Weights of a small GPT-style language model, trained from scratch on English Wikipedia.
Architecture: RMSNorm after each block, rotary positions, no biases in attention or MLP, untied embeddings, normalized queries and keys.
Each number is 200 + 40 x the weight over its row's rms, rounded and kept within 0 to 999. Layers, rows and columns count from 0. The size before them is the row's rms in percent of the matrix's.

# layer 7 attention output (transposed), 128x128, rms 0.0733, rows 1-28, columns 0-127
097,199,248,101,243,161,175,217,232,235,230,277,293,152,247,211,219,230,205,153,210,166,181,188,151,269,199,218,204,115,205,194,143,238,236,227,182,180,235,276,198,169,165,145,189,192,203,223,208,158,270,214,248,248,137,248,188,211,177,251,256,211,103,199,243,169,203,206,200,181,169,300,257,153,275,177,180,211,223,139,240,176,210,168,214,145,187,241,266,190,273,238,250,187,213,179,180,139,227,261,234,223,195,256,161,237,215,214,249,262,175,210,209,243,183,176,198,180,125,231,225,235,193,219,201,202,193,245,231
094,250,181,156,211,180,163,173,215,215,197,202,158,181,166,181,231,188,175,248,178,248,225,177,183,145,240,187,198,218,150,169,174,221,210,174,269,205,159,202,251,137,230,257,134,175,201,208,264,246,219,250,208,264,236,257,199,201,125,164,204,255,157,204,223,196,192,179,281,198,231,180,255,237,267,217,210,201,190,211,200,146,174,63,153,270,235,180,134,121,259,203,196,196,244,194,218,232,199,145,164,224,129,197,179,140,207,226,240,242,224,215,231,239,238,224,141,170,173,186,95,218,232,214,281,182,156,155,139
093,208,139,176,240,270,161,172,124,217,180,215,206,193,154,118,221,178,215,196,189,276,222,313,264,202,122,227,236,246,206,158,182,166,164,198,158,226,171,222,163,220,209,181,99,223,187,157,146,143,176,194,201,196,261,147,291,198,191,177,112,210,221,256,208,226,171,208,216,200,207,218,172,137,199,186,146,200,200,181,199,125,245,192,249,150,127,269,227,206,187,197,165,139,222,218,225,176,203,254,210,203,133,163,248,229,240,213,237,102,215,219,214,191,236,241,216,173,233,198,203,220,187,106,185,168,205,178,236
091,241,176,188,184,244,252,199,167,176,175,191,168,107,208,158,171,183,174,182,191,257,151,222,121,201,225,327,180,236,135,134,145,147,253,230,204,248,238,215,205,217,166,216,224,193,207,140,135,228,104,234,161,170,164,209,162,231,167,216,171,273,229,237,237,170,210,142,174,218,135,189,164,200,171,252,236,153,198,190,182,201,254,166,147,262,219,218,213,216,280,181,168,157,230,217,199,244,196,125,288,173,139,247,207,190,202,213,190,244,189,206,279,169,247,218,179,213,241,211,194,158,225,148,187,192,141,147,172
088,122,193,261,137,243,228,247,200,209,207,180,150,211,165,240,275,119,172,96,207,179,197,235,126,113,236,222,180,194,186,216,164,206,252,245,215,167,133,215,267,138,169,187,292,226,183,182,205,253,228,188,160,206,162,188,189,264,166,184,196,182,207,202,206,251,267,237,246,168,244,197,175,159,108,239,158,184,216,171,235,164,165,182,187,283,190,193,201,202,219,206,159,226,194,199,216,291,247,247,163,212,172,172,271,187,217,235,187,228,193,191,223,159,229,212,206,289,219,234,161,197,154,189,203,196,295,246,224
086,192,241,236,180,107,262,235,149,210,223,229,214,220,241,200,214,189,187,194,256,200,193,160,187,199,137,157,186,240,187,178,144,246,239,223,198,171,224,229,170,204,197,176,249,197,147,172,53,175,227,99,227,213,225,144,225,209,206,237,183,205,212,211,197,202,187,254,197,188,207,211,215,167,178,228,188,145,241,158,253,186,138,275,225,171,156,190,124,229,127,239,221,164,124,262,195,169,213,179,152,258,185,227,291,143,178,178,218,167,281,214,206,212,256,236,191,218,165,177,135,181,187,140,166,134,281,186,196
085,162,232,165,275,179,215,157,186,180,245,181,265,152,233,213,232,190,213,226,193,174,177,156,264,182,233,230,233,133,163,111,174,210,191,172,176,267,192,196,264,269,248,209,238,134,189,221,189,218,168,185,220,95,198,228,186,142,211,172,148,208,186,199,131,274,207,200,250,245,188,231,200,188,230,195,187,275,260,211,138,179,149,164,196,159,227,195,206,218,261,204,145,199,208,242,208,182,131,173,142,179,189,134,176,120,237,176,274,256,201,145,140,182,314,187,180,178,163,215,200,148,155,191,172,241,213,197,150
101,134,160,272,181,215,189,137,176,214,258,123,193,202,221,200,194,212,158,191,151,216,248,185,262,162,149,171,199,173,167,215,145,195,201,190,210,171,169,186,106,57,190,174,155,200,191,181,235,171,214,123,175,101,216,219,170,203,201,260,120,195,169,252,183,261,216,162,249,89,243,214,239,253,160,253,160,244,184,181,204,121,159,257,194,238,209,260,161,188,206,197,184,191,182,205,237,155,157,157,220,202,192,143,128,208,251,183,186,231,194,200,212,188,152,216,246,222,205,243,212,166,233,213,208,226,187,138,202
098,154,202,142,256,155,242,227,253,191,130,187,233,208,194,183,172,182,225,199,182,243,235,163,254,165,200,278,159,236,190,167,227,157,170,262,186,175,235,240,137,171,242,153,256,194,267,213,188,126,221,141,209,218,158,269,198,238,229,213,202,212,176,242,247,194,242,149,226,137,227,223,148,203,221,215,253,189,181,113,212,148,111,168,192,214,216,264,197,210,203,220,173,236,268,223,219,193,133,164,256,153,97,172,208,162,188,185,223,249,149,116,151,264,235,214,227,230,180,171,144,199,192,226,233,214,202,282,231
082,171,213,235,219,165,263,271,204,181,268,188,142,205,179,214,187,216,169,224,211,169,238,243,144,172,281,191,155,174,156,188,94,221,229,241,203,194,207,224,196,238,240,139,279,229,135,197,326,199,219,191,212,192,174,201,189,232,135,243,239,148,225,199,173,207,152,224,225,215,191,215,227,181,207,239,223,201,198,170,210,158,155,187,159,140,189,185,183,256,122,199,191,168,182,160,241,251,219,210,238,178,223,205,188,202,229,190,249,231,166,169,242,240,287,184,155,131,126,207,237,229,208,188,337,232,197,222,112
092,190,204,214,285,234,165,213,237,183,168,170,219,289,180,227,237,246,171,188,211,200,170,130,202,167,222,182,194,188,190,276,132,196,125,176,197,218,145,143,301,188,228,183,147,199,125,202,125,185,228,209,197,216,135,216,235,205,198,184,238,174,167,207,293,186,187,227,223,270,211,241,242,236,199,136,162,168,250,220,206,180,140,157,224,236,262,156,255,217,182,157,269,229,200,157,173,208,187,233,127,252,197,178,213,219,214,150,208,179,146,228,240,126,169,178,258,192,210,279,179,202,216,260,186,216,230,150,296
094,176,155,179,196,211,147,217,152,138,198,212,215,182,202,196,212,183,220,149,168,192,146,164,219,195,214,203,200,195,222,208,305,197,172,237,195,204,148,171,177,190,275,198,184,94,158,201,291,211,211,182,264,207,208,224,189,157,265,236,181,248,208,180,208,142,201,224,224,208,230,237,180,253,252,180,281,148,179,224,194,213,172,276,249,185,147,216,204,211,306,186,175,165,167,189,138,236,269,219,168,208,163,211,211,225,133,220,194,96,259,158,192,170,226,189,209,213,141,266,143,303,216,196,252,231,263,265,220
090,196,199,197,145,233,236,240,173,194,190,230,193,199,160,164,202,164,244,168,194,212,233,203,169,234,147,193,234,265,219,126,122,212,140,160,143,228,274,201,190,190,174,225,166,149,220,259,150,162,229,235,220,204,142,151,277,82,166,207,213,203,200,211,196,167,250,207,179,210,212,145,268,150,113,200,127,186,227,223,223,202,118,198,172,184,223,165,230,137,245,307,223,243,174,237,232,170,203,140,101,187,149,183,217,199,237,232,184,208,150,238,194,269,184,209,159,264,179,205,195,268,215,190,196,195,147,208,163
094,268,154,176,167,265,173,231,301,159,244,203,143,158,208,172,204,233,231,242,260,203,243,234,232,231,226,201,191,206,173,220,93,242,225,276,251,251,70,172,182,195,141,280,174,134,287,218,234,193,249,206,184,238,197,245,206,172,205,248,241,173,221,236,203,210,216,236,211,194,211,183,136,218,202,173,247,256,175,183,187,274,202,254,191,258,230,202,139,191,151,187,205,237,172,212,275,165,240,202,263,186,191,206,204,226,236,191,241,127,183,172,248,168,252,224,164,199,192,186,213,215,220,194,243,265,180,224,158
097,218,225,204,251,202,163,209,219,182,195,226,163,212,108,213,114,201,203,163,158,274,239,158,212,185,210,206,153,269,215,109,233,189,116,233,197,178,178,201,238,178,225,176,232,193,224,181,98,222,283,165,246,172,184,213,237,184,138,143,245,239,176,161,263,218,157,161,225,212,196,229,202,180,174,201,163,281,188,227,115,151,192,213,102,228,166,184,184,199,192,176,178,259,234,224,218,191,266,239,170,229,212,279,213,185,225,170,213,283,206,220,193,207,223,164,135,237,252,154,220,156,151,266,176,217,225,161,271
094,225,229,179,231,255,266,137,189,220,178,175,191,279,163,213,144,236,194,192,224,214,208,206,229,264,289,226,269,148,213,123,123,232,167,216,238,164,212,191,194,218,165,154,195,247,191,232,168,213,126,236,209,209,108,287,169,211,227,126,197,180,193,178,168,183,215,129,232,90,152,200,195,168,151,161,174,189,270,145,185,200,215,298,209,196,114,227,246,167,184,229,126,226,215,193,232,184,237,215,169,184,225,215,240,134,224,205,198,242,237,213,176,210,200,182,187,213,133,160,204,123,220,226,253,213,214,183,225
091,203,113,191,201,136,181,119,152,179,172,211,167,290,246,227,252,220,242,194,184,135,193,234,153,260,228,133,228,181,167,229,191,192,217,205,290,201,129,174,277,233,253,151,209,258,162,164,163,157,181,120,188,229,153,236,195,226,220,189,239,145,171,174,162,254,255,239,195,253,188,151,272,212,151,184,176,251,226,234,187,184,231,200,226,201,139,232,222,193,190,166,220,235,237,229,158,249,257,198,196,186,271,162,186,175,179,226,249,178,147,267,208,203,152,163,216,122,171,179,282,172,187,216,198,235,169,171,256
086,172,204,208,222,232,235,124,205,216,220,226,186,284,175,219,262,259,231,155,263,215,209,189,178,209,229,238,267,230,224,226,244,183,239,171,235,273,253,193,232,164,259,206,145,239,200,188,180,172,131,258,145,209,149,261,200,204,205,164,317,103,244,168,163,178,169,130,187,148,123,187,197,144,180,247,181,173,166,171,225,188,175,216,175,239,218,199,254,98,257,151,211,111,192,167,225,158,202,199,219,161,209,183,236,176,176,183,228,210,129,177,199,215,195,234,258,192,172,140,211,116,203,169,217,213,184,231,191
099,191,233,149,235,199,189,218,258,201,228,278,222,232,138,182,247,224,301,180,145,135,170,194,144,198,220,156,200,223,211,240,296,190,214,255,246,150,259,165,220,232,233,174,188,243,148,194,332,212,185,229,246,214,200,176,195,207,243,110,199,222,155,186,189,166,143,186,229,214,184,181,160,201,314,194,202,261,247,201,293,211,195,198,143,229,210,157,196,207,213,228,173,228,222,231,179,206,268,227,246,161,234,176,237,179,214,204,276,209,230,209,170,196,171,130,180,184,139,130,219,235,247,167,189,180,253,189,212
088,140,153,212,281,202,249,258,119,158,158,204,239,133,131,258,192,119,141,159,207,149,212,190,218,140,125,140,240,215,178,170,186,211,213,184,116,215,144,160,161,178,202,138,210,176,231,261,212,231,139,257,231,240,240,229,202,114,197,146,131,191,216,160,180,167,194,212,219,151,217,126,200,253,198,223,231,230,221,255,224,180,153,148,199,180,229,184,218,208,152,205,153,201,236,190,123,176,238,190,161,163,269,193,179,172,190,231,195,134,234,165,213,193,193,188,167,240,249,193,225,192,244,212,226,172,102,179,188
094,141,226,193,277,194,199,148,178,193,259,205,151,159,170,271,213,231,176,281,196,171,186,223,205,211,168,217,188,194,151,166,213,217,229,173,183,187,209,233,230,220,184,164,141,118,196,170,181,280,252,229,228,298,210,201,175,206,179,192,266,251,160,239,184,250,144,184,217,230,273,217,210,161,134,214,193,190,224,210,241,281,287,161,189,173,180,259,265,224,189,195,243,190,252,237,189,142,278,180,195,267,164,208,236,131,213,249,218,182,148,167,223,195,158,143,218,253,211,224,135,261,194,240,234,152,276,235,159
106,200,149,288,146,206,229,181,116,220,114,187,162,190,132,249,176,221,162,214,243,133,200,184,104,205,208,226,260,226,211,202,240,164,182,161,183,145,243,173,115,181,205,151,202,173,225,185,244,259,267,228,152,216,246,225,235,197,148,238,170,252,232,201,207,220,192,166,164,164,211,189,145,160,126,211,240,245,162,185,273,233,179,243,178,137,269,171,254,245,193,148,183,134,171,236,212,260,123,252,232,174,238,229,211,196,179,269,208,196,180,226,203,215,170,211,206,255,174,170,215,223,164,186,177,146,181,257,140
106,131,142,225,253,210,253,166,183,186,172,201,151,138,133,205,226,208,170,162,168,231,206,183,222,185,177,273,218,166,230,268,224,200,255,204,192,213,171,233,172,195,203,174,246,165,168,171,141,220,227,133,190,162,164,211,172,218,242,191,360,215,171,203,152,200,168,162,188,151,210,225,276,172,272,225,222,238,209,199,153,197,212,127,235,222,209,219,199,201,276,228,190,228,243,156,130,202,257,143,269,163,279,184,203,192,165,255,246,134,209,171,283,196,208,260,238,181,241,198,225,112,196,204,187,228,178,207,232
095,197,209,184,181,180,199,185,198,151,221,199,199,153,242,210,223,165,220,194,255,206,170,196,281,239,143,209,203,119,170,301,259,168,186,180,171,232,307,104,308,249,276,235,199,146,286,249,194,172,258,213,215,183,182,137,266,164,222,171,143,203,183,247,173,260,237,209,210,242,168,195,219,209,163,172,196,177,236,208,162,201,190,143,249,166,171,239,124,221,220,235,138,197,199,192,223,215,180,203,189,258,267,227,226,162,192,184,136,163,224,220,241,231,237,221,170,212,226,166,139,172,241,134,194,263,173,199,171
089,205,203,111,166,213,149,205,211,193,238,256,212,128,202,198,139,208,230,122,246,269,225,187,256,239,145,216,224,233,223,140,273,188,207,228,239,194,286,193,180,236,243,152,172,233,192,186,239,99,210,129,176,224,238,201,215,220,260,253,207,162,218,240,251,187,208,183,161,185,164,205,224,158,190,157,235,220,182,182,195,178,233,149,238,200,157,167,110,264,146,167,215,160,190,146,223,114,219,174,242,189,181,189,188,185,219,165,140,204,191,192,138,232,138,187,192,227,164,159,162,159,236,183,201,192,299,220,98
098,169,210,227,144,217,201,207,204,212,237,244,154,183,249,197,239,123,219,169,173,249,226,273,193,203,169,232,195,128,160,164,161,268,280,241,264,205,176,201,324,141,165,224,230,192,202,191,180,198,251,225,163,219,215,154,240,197,150,184,105,230,200,218,211,159,230,150,228,206,241,139,244,144,200,135,251,270,225,198,157,235,203,203,178,148,242,200,175,98,245,233,215,144,186,138,217,195,245,181,181,180,255,222,204,200,210,194,159,195,188,154,236,219,100,169,153,222,139,227,199,230,192,208,203,229,129,183,141
096,203,223,132,207,200,190,186,168,243,155,177,233,175,219,165,189,213,246,182,217,192,127,238,190,261,129,196,237,184,262,222,176,279,182,166,186,182,217,197,207,227,141,308,179,211,159,274,159,217,167,174,181,138,205,159,159,166,174,201,225,234,161,195,194,249,178,162,230,218,214,171,263,185,170,227,244,243,222,191,151,247,188,180,276,162,248,206,252,209,235,247,196,266,180,187,141,134,171,228,129,118,252,158,223,166,179,261,231,206,162,214,185,186,166,180,209,206,181,249,169,211,244,133,235,218,199,157,354
091,166,208,230,241,260,133,145,226,228,213,188,210,252,145,169,136,141,250,108,240,277,211,134,162,181,178,201,234,217,216,222,236,212,193,200,214,260,176,203,141,198,224,199,226,251,244,214,217,143,166,281,227,196,292,215,232,238,201,195,144,264,214,200,220,162,189,231,162,202,262,184,252,200,218,195,218,188,198,158,193,128,147,202,222,256,194,264,244,164,205,226,117,263,190,170,158,174,220,140,186,202,240,147,180,239,262,182,196,198,146,222,240,235,212,178,170,204,227,129,174,169,189,293,205,265,154,285,206
# layer 7 attention value, 128x128, rms 0.0589, rows 2-28, columns 0-127
092,199,213,224,228,162,208,175,172,251,124,190,221,217,178,155,200,147,264,129,172,207,235,197,270,178,204,209,180,250,154,188,186,127,154,240,236,194,172,145,197,154,184,171,129,244,162,219,230,167,183,181,222,172,299,150,213,304,189,220,216,170,213,256,211,155,170,185,253,203,264,144,231,244,167,239,240,174,151,190,260,175,197,139,170,262,220,170,190,192,277,213,135,215,267,172,236,230,207,199,140,198,199,233,203,132,250,193,192,183,199,247,235,214,191,209,115,202,214,150,198,250,284,201,158,176,279,273,179
090,209,116,148,202,164,252,284,155,205,310,185,185,151,213,149,245,172,184,218,194,171,191,200,207,187,209,229,255,173,188,176,208,184,145,111,167,184,180,149,231,151,165,245,161,239,233,191,169,208,163,165,230,243,161,188,271,219,179,210,144,230,162,120,262,282,214,215,229,190,175,168,241,221,199,129,180,265,144,244,170,251,243,219,178,204,202,188,209,200,158,148,147,141,122,237,190,126,172,177,230,181,188,228,239,203,145,159,289,164,172,241,214,213,265,162,265,190,241,211,181,200,226,145,181,232,157,221,213
093,185,166,222,164,265,238,193,172,264,206,169,179,118,162,116,174,153,160,143,231,228,144,252,132,195,224,237,217,225,231,237,205,142,218,262,163,213,217,247,223,208,173,170,208,205,215,193,99,199,139,203,248,162,196,126,132,215,198,195,258,237,299,257,171,240,199,146,121,200,132,211,200,190,184,225,233,235,171,223,171,189,222,151,170,295,152,219,167,235,254,244,163,175,154,177,201,231,213,181,216,181,152,189,238,114,193,177,185,143,236,199,178,192,251,274,211,220,178,163,182,197,267,217,155,176,177,213,157
093,103,160,225,154,270,145,195,200,272,188,217,186,236,163,228,211,235,117,138,179,200,191,273,206,100,213,162,195,119,181,173,151,115,277,186,162,244,142,234,237,149,247,187,231,208,133,193,189,208,233,222,219,171,258,200,140,178,208,181,206,203,217,185,188,181,197,213,237,200,196,135,171,141,262,159,257,180,178,233,188,199,258,248,194,265,209,199,233,297,246,195,207,180,169,179,209,284,229,223,194,190,283,266,198,170,210,215,140,177,214,175,191,188,190,172,201,230,195,211,212,223,150,236,197,229,286,153,216
087,243,141,172,169,145,163,317,221,196,193,212,178,244,190,224,177,208,142,177,228,170,145,166,229,156,178,229,225,174,202,201,264,209,197,204,223,178,199,202,169,251,236,218,244,152,162,262,207,195,159,220,268,245,209,280,132,137,227,311,203,224,170,103,181,229,225,245,253,199,173,194,200,169,215,151,174,142,204,231,196,195,112,285,177,184,174,159,187,239,164,246,181,227,209,210,179,199,231,167,225,265,233,284,276,134,158,180,215,162,242,238,179,152,215,223,204,176,214,171,161,242,158,132,214,249,211,177,173
091,156,216,205,239,199,243,209,141,217,117,189,124,177,238,188,214,178,237,252,268,195,255,162,232,197,208,224,190,202,141,194,176,202,240,206,236,218,118,128,265,284,123,135,204,203,252,196,217,221,183,262,194,171,220,244,223,125,244,212,155,248,216,212,166,213,201,186,212,245,268,251,236,248,226,205,189,299,211,144,187,218,136,202,144,220,275,199,160,227,165,223,187,196,189,223,218,176,212,168,238,200,191,146,280,148,220,162,215,173,197,59,160,200,201,200,177,182,139,223,173,216,271,182,201,170,218,204,223
105,153,218,150,197,200,222,164,191,225,245,150,239,246,161,227,218,193,138,206,158,197,214,146,254,110,203,165,215,169,223,233,269,272,202,151,229,217,90,118,121,159,165,253,203,207,229,199,233,251,241,185,201,180,222,297,137,176,217,135,202,194,190,186,224,189,178,275,233,228,219,214,257,236,201,181,193,241,206,200,223,182,202,199,199,211,285,215,118,210,186,227,249,156,246,157,211,246,96,228,227,150,253,174,176,150,226,186,173,160,164,203,186,149,203,243,231,251,257,152,192,206,244,200,140,234,159,231,177
102,240,200,188,210,229,263,215,278,205,236,245,190,162,207,197,195,200,204,226,248,166,260,158,257,197,209,234,207,226,156,214,220,138,189,237,284,225,171,191,196,154,193,165,225,185,232,249,185,213,114,189,266,185,236,220,207,198,204,217,223,284,200,197,245,186,286,130,204,170,253,233,190,223,230,222,291,142,142,222,282,261,219,188,154,200,247,245,214,253,183,192,124,239,240,149,198,202,187,199,242,143,175,174,173,137,182,199,161,227,158,122,78,217,251,209,196,217,187,155,130,213,163,238,169,151,210,146,227
083,152,166,242,168,215,228,199,266,274,150,210,114,184,157,254,201,173,152,171,199,193,184,261,216,217,187,119,156,208,231,170,119,212,170,218,191,238,217,271,188,202,261,178,194,180,126,181,244,206,207,237,162,201,271,223,211,229,171,268,198,220,214,274,153,163,235,217,221,260,228,207,178,160,246,127,213,202,165,147,223,171,200,181,181,197,199,153,175,228,124,153,244,212,188,137,257,227,186,238,230,204,187,196,179,158,245,198,180,203,174,205,250,241,276,186,163,121,138,217,164,193,331,159,220,189,259,169,150
092,195,127,199,216,228,174,226,205,139,141,157,242,230,177,196,224,287,180,235,172,205,213,142,162,190,221,205,227,206,198,233,169,216,236,232,209,174,251,166,263,233,194,129,101,184,65,219,261,231,218,201,266,198,178,165,164,270,217,172,194,146,192,224,242,174,173,205,188,161,206,213,199,214,195,203,185,247,201,219,177,183,215,181,269,247,237,177,206,210,183,199,214,165,287,226,210,233,234,222,143,213,303,197,186,257,227,213,250,257,129,228,201,214,187,103,243,158,244,248,155,222,138,206,170,134,259,187,259
096,211,190,273,228,148,168,162,169,201,200,224,209,131,157,226,191,158,218,184,207,157,132,163,213,169,224,268,164,174,220,179,176,160,175,173,216,176,208,191,175,146,209,143,220,141,185,202,252,207,194,167,177,174,241,189,161,212,187,253,114,280,173,275,191,157,196,228,278,209,199,222,115,282,241,224,196,177,152,188,252,168,215,229,247,145,151,238,246,203,211,197,225,139,186,222,234,146,302,263,183,163,193,176,181,243,144,133,199,169,229,174,187,163,283,126,172,207,189,237,293,224,186,179,148,209,138,217,242
089,172,158,180,235,208,194,291,176,197,212,242,184,180,158,199,140,273,172,181,197,141,224,198,274,197,126,244,287,260,231,180,200,199,208,148,265,208,216,183,206,194,182,232,192,185,187,233,168,213,147,244,188,204,111,179,233,121,135,207,212,129,238,162,173,220,206,202,171,189,149,213,221,227,155,280,228,193,137,237,249,218,223,276,192,257,176,128,223,136,236,160,220,192,177,267,232,234,200,180,122,192,168,209,214,244,208,262,184,259,185,176,187,200,200,264,128,259,165,217,171,273,223,155,241,201,128,183,175
097,273,198,156,191,239,196,209,205,237,208,156,181,272,199,195,241,97,132,184,229,253,234,267,247,153,189,215,202,250,188,194,131,224,245,199,250,198,195,225,134,156,202,182,156,170,236,133,172,188,203,208,144,232,271,120,207,190,218,221,162,169,268,219,215,232,157,248,176,216,270,245,87,223,225,218,203,183,206,219,209,244,186,238,204,212,209,170,155,193,202,184,200,320,215,194,243,194,264,194,192,131,225,229,123,225,241,169,232,152,172,171,304,203,258,156,177,253,248,176,194,200,228,188,164,229,201,197,176
093,206,119,170,192,221,235,160,256,149,195,201,219,207,239,171,165,211,232,207,197,187,266,103,270,189,202,229,127,153,137,215,197,174,205,216,215,209,219,193,301,133,208,191,241,213,224,228,186,177,188,182,241,155,186,199,122,203,160,175,188,179,263,147,311,196,190,158,194,214,226,259,279,205,184,215,206,179,198,241,155,209,184,223,237,165,254,209,159,256,185,154,174,194,189,241,169,198,197,192,209,267,220,202,196,154,280,106,231,201,230,221,251,222,238,223,111,222,208,134,178,270,126,185,243,119,161,223,188
096,238,175,223,210,245,308,178,194,184,224,123,171,238,224,281,155,221,166,190,189,215,227,208,212,273,144,242,246,182,200,180,214,180,163,224,176,189,131,182,300,173,199,190,192,301,253,228,185,219,171,239,213,192,141,269,243,232,176,201,155,210,255,142,171,193,259,108,197,205,258,243,125,174,222,114,188,212,207,217,199,234,175,148,245,195,241,183,194,167,200,234,220,172,210,173,222,255,230,250,250,226,167,140,253,171,232,204,180,185,204,234,220,242,167,286,192,268,166,209,150,207,217,295,195,200,173,169,193
094,175,213,242,199,203,198,199,153,175,269,185,200,252,255,240,249,218,299,162,142,276,231,173,184,195,219,217,201,149,214,258,129,266,135,259,128,230,121,213,199,182,279,171,196,221,154,159,227,154,180,179,149,187,125,242,140,191,201,181,166,236,178,215,168,170,212,203,183,185,187,173,195,235,118,140,182,308,187,200,231,194,231,197,257,192,144,215,228,207,211,219,269,191,237,238,163,213,242,184,160,252,183,224,136,221,206,222,197,194,167,220,298,225,132,172,222,171,199,165,153,166,172,201,238,178,292,197,200
089,166,211,261,249,204,290,279,228,204,225,168,176,228,228,228,236,212,194,163,243,224,196,213,154,271,164,205,246,204,222,192,270,189,153,177,189,305,187,232,258,199,224,149,201,248,145,222,168,193,134,152,224,224,216,226,244,195,195,161,220,150,224,183,141,155,225,157,121,170,196,201,150,152,95,230,206,235,212,212,183,168,290,156,171,214,199,150,241,148,162,241,179,142,200,130,293,122,236,182,209,148,192,210,178,171,185,257,180,204,215,190,262,253,136,174,209,205,211,235,194,214,222,213,146,220,271,182,194
098,188,255,192,201,157,237,221,288,188,147,237,226,216,245,229,225,181,267,205,204,218,209,208,160,245,164,235,180,168,182,116,138,177,121,231,212,171,201,142,192,191,214,201,252,254,105,208,236,116,188,209,180,204,226,180,243,202,159,147,173,256,195,259,203,227,227,130,262,196,131,145,135,206,183,220,213,192,152,190,204,141,148,157,202,186,170,244,216,209,208,193,193,212,213,200,233,197,210,121,199,271,147,126,106,211,282,234,221,239,228,253,184,248,149,185,202,149,150,220,277,170,133,158,187,215,238,189,201
087,215,254,191,216,180,154,177,151,169,101,193,201,134,189,125,149,171,160,147,196,112,241,154,160,204,219,200,245,211,181,172,162,201,175,189,254,215,150,230,206,171,253,217,218,170,272,183,232,271,203,189,262,206,130,270,220,208,211,140,217,223,235,184,226,227,167,127,280,169,218,143,277,208,185,246,184,240,197,229,198,169,246,215,213,250,209,246,201,146,223,124,224,143,204,175,208,213,179,196,188,198,223,197,210,188,153,236,255,233,190,234,196,148,258,163,166,172,160,271,260,131,199,123,256,269,146,172,227
098,178,198,312,187,191,173,129,190,165,252,179,156,233,178,212,208,293,216,202,166,227,189,203,257,231,166,230,199,231,167,238,174,155,240,214,197,200,222,165,188,145,160,150,192,152,125,224,155,208,264,152,189,195,247,224,183,250,266,274,249,219,137,268,154,210,190,137,240,221,221,188,285,191,210,226,201,185,185,244,262,192,225,176,232,272,130,202,213,194,210,252,196,202,154,275,232,176,198,155,200,193,137,160,176,212,189,181,211,171,143,311,207,220,184,140,156,256,120,203,187,206,199,178,215,290,207,202,172
105,230,243,162,171,167,141,175,205,252,227,251,235,251,182,196,144,273,120,166,188,199,191,222,165,231,186,237,214,218,226,212,261,166,188,141,230,189,180,235,195,195,239,241,284,151,157,124,249,160,248,179,198,197,198,172,217,168,261,145,167,170,236,253,195,208,195,121,130,215,215,230,271,99,166,208,209,170,114,165,257,185,239,199,189,165,221,211,202,161,252,139,278,176,154,221,206,143,174,235,245,131,230,175,227,152,141,175,206,241,256,239,170,186,178,175,191,218,191,244,150,240,198,166,272,247,221,163,179
111,183,231,232,176,234,216,169,216,265,263,218,186,149,186,167,202,185,206,175,202,271,243,166,186,218,182,184,201,99,317,222,183,197,174,301,193,273,179,207,186,224,242,159,213,140,218,266,195,259,165,110,190,194,251,260,149,279,282,208,202,214,170,183,241,192,129,218,189,155,177,230,248,197,231,215,253,197,233,205,151,133,239,203,225,220,241,184,214,193,207,220,228,222,137,159,183,162,213,210,182,209,191,151,175,207,157,208,233,151,228,211,274,239,186,221,149,161,226,218,236,148,227,93,128,155,217,187,210
095,156,237,154,201,246,251,185,173,159,157,163,219,228,165,210,173,126,214,160,285,161,248,258,167,191,169,201,246,131,239,174,196,241,276,270,184,197,207,152,224,278,267,223,168,140,232,193,227,233,173,188,241,174,192,190,262,170,212,228,204,153,143,135,218,169,258,244,197,224,195,216,193,256,204,201,157,157,222,123,172,145,193,296,158,235,208,269,196,171,185,281,245,232,112,250,219,175,197,183,204,181,193,250,229,265,225,208,212,232,230,193,132,203,190,128,114,267,201,157,200,184,201,199,210,176,169,211,194
088,248,205,174,208,191,261,170,260,197,252,237,220,236,156,201,148,110,200,178,227,206,188,184,223,252,137,215,224,216,227,206,208,276,181,116,207,257,270,232,180,159,187,182,252,145,172,215,209,185,152,178,216,124,223,196,260,192,187,216,175,195,131,140,193,182,264,224,215,249,243,184,220,222,170,245,224,200,260,211,301,224,200,216,186,143,190,202,195,278,135,188,177,228,156,209,254,167,163,166,170,217,87,181,228,238,168,154,201,142,253,165,169,215,193,148,230,200,191,165,257,153,197,223,97,204,185,252,136
096,179,215,174,171,174,213,144,214,226,206,165,193,146,163,157,199,193,175,222,159,261,242,205,203,111,170,155,213,171,158,241,171,229,204,224,195,214,260,235,190,165,230,190,234,189,222,163,215,181,159,217,161,280,174,192,216,183,262,133,140,164,146,179,144,202,190,243,203,129,239,158,218,183,138,174,191,174,226,172,172,202,196,190,147,229,164,180,145,123,263,267,148,186,176,217,278,242,131,216,117,229,249,238,216,182,206,149,144,202,171,185,242,206,99,145,132,243,95,197,189,237,268,160,195,234,196,184,141
101,253,217,133,233,213,207,217,153,189,266,126,226,200,185,190,158,266,240,224,270,190,160,223,211,175,179,182,216,199,208,178,162,247,295,241,173,189,176,136,237,255,203,225,227,220,200,287,264,236,148,227,234,314,141,164,243,192,185,222,171,183,222,200,183,269,107,234,248,158,195,154,274,210,192,182,220,241,182,195,108,263,209,203,236,223,198,197,191,206,208,185,275,168,232,198,141,167,133,203,179,171,161,174,195,184,216,201,158,317,235,188,183,163,160,184,166,210,196,224,207,178,191,156,142,171,182,240,259
092,177,149,180,171,245,214,157,176,159,191,242,202,200,185,185,145,199,249,174,176,209,196,130,154,193,210,180,177,175,206,198,259,243,184,170,222,292,172,174,251,174,267,223,203,282,180,143,175,200,170,236,237,221,155,243,264,184,172,172,145,302,239,168,264,184,197,256,191,223,225,198,197,187,258,215,224,113,210,227,194,160,309,218,162,224,209,242,251,157,245,110,124,200,197,200,145,177,201,132,204,173,214,195,180,208,267,268,190,165,134,199,259,190,147,194,234,213,216,242,190,180,247,205,170,165,116,175,135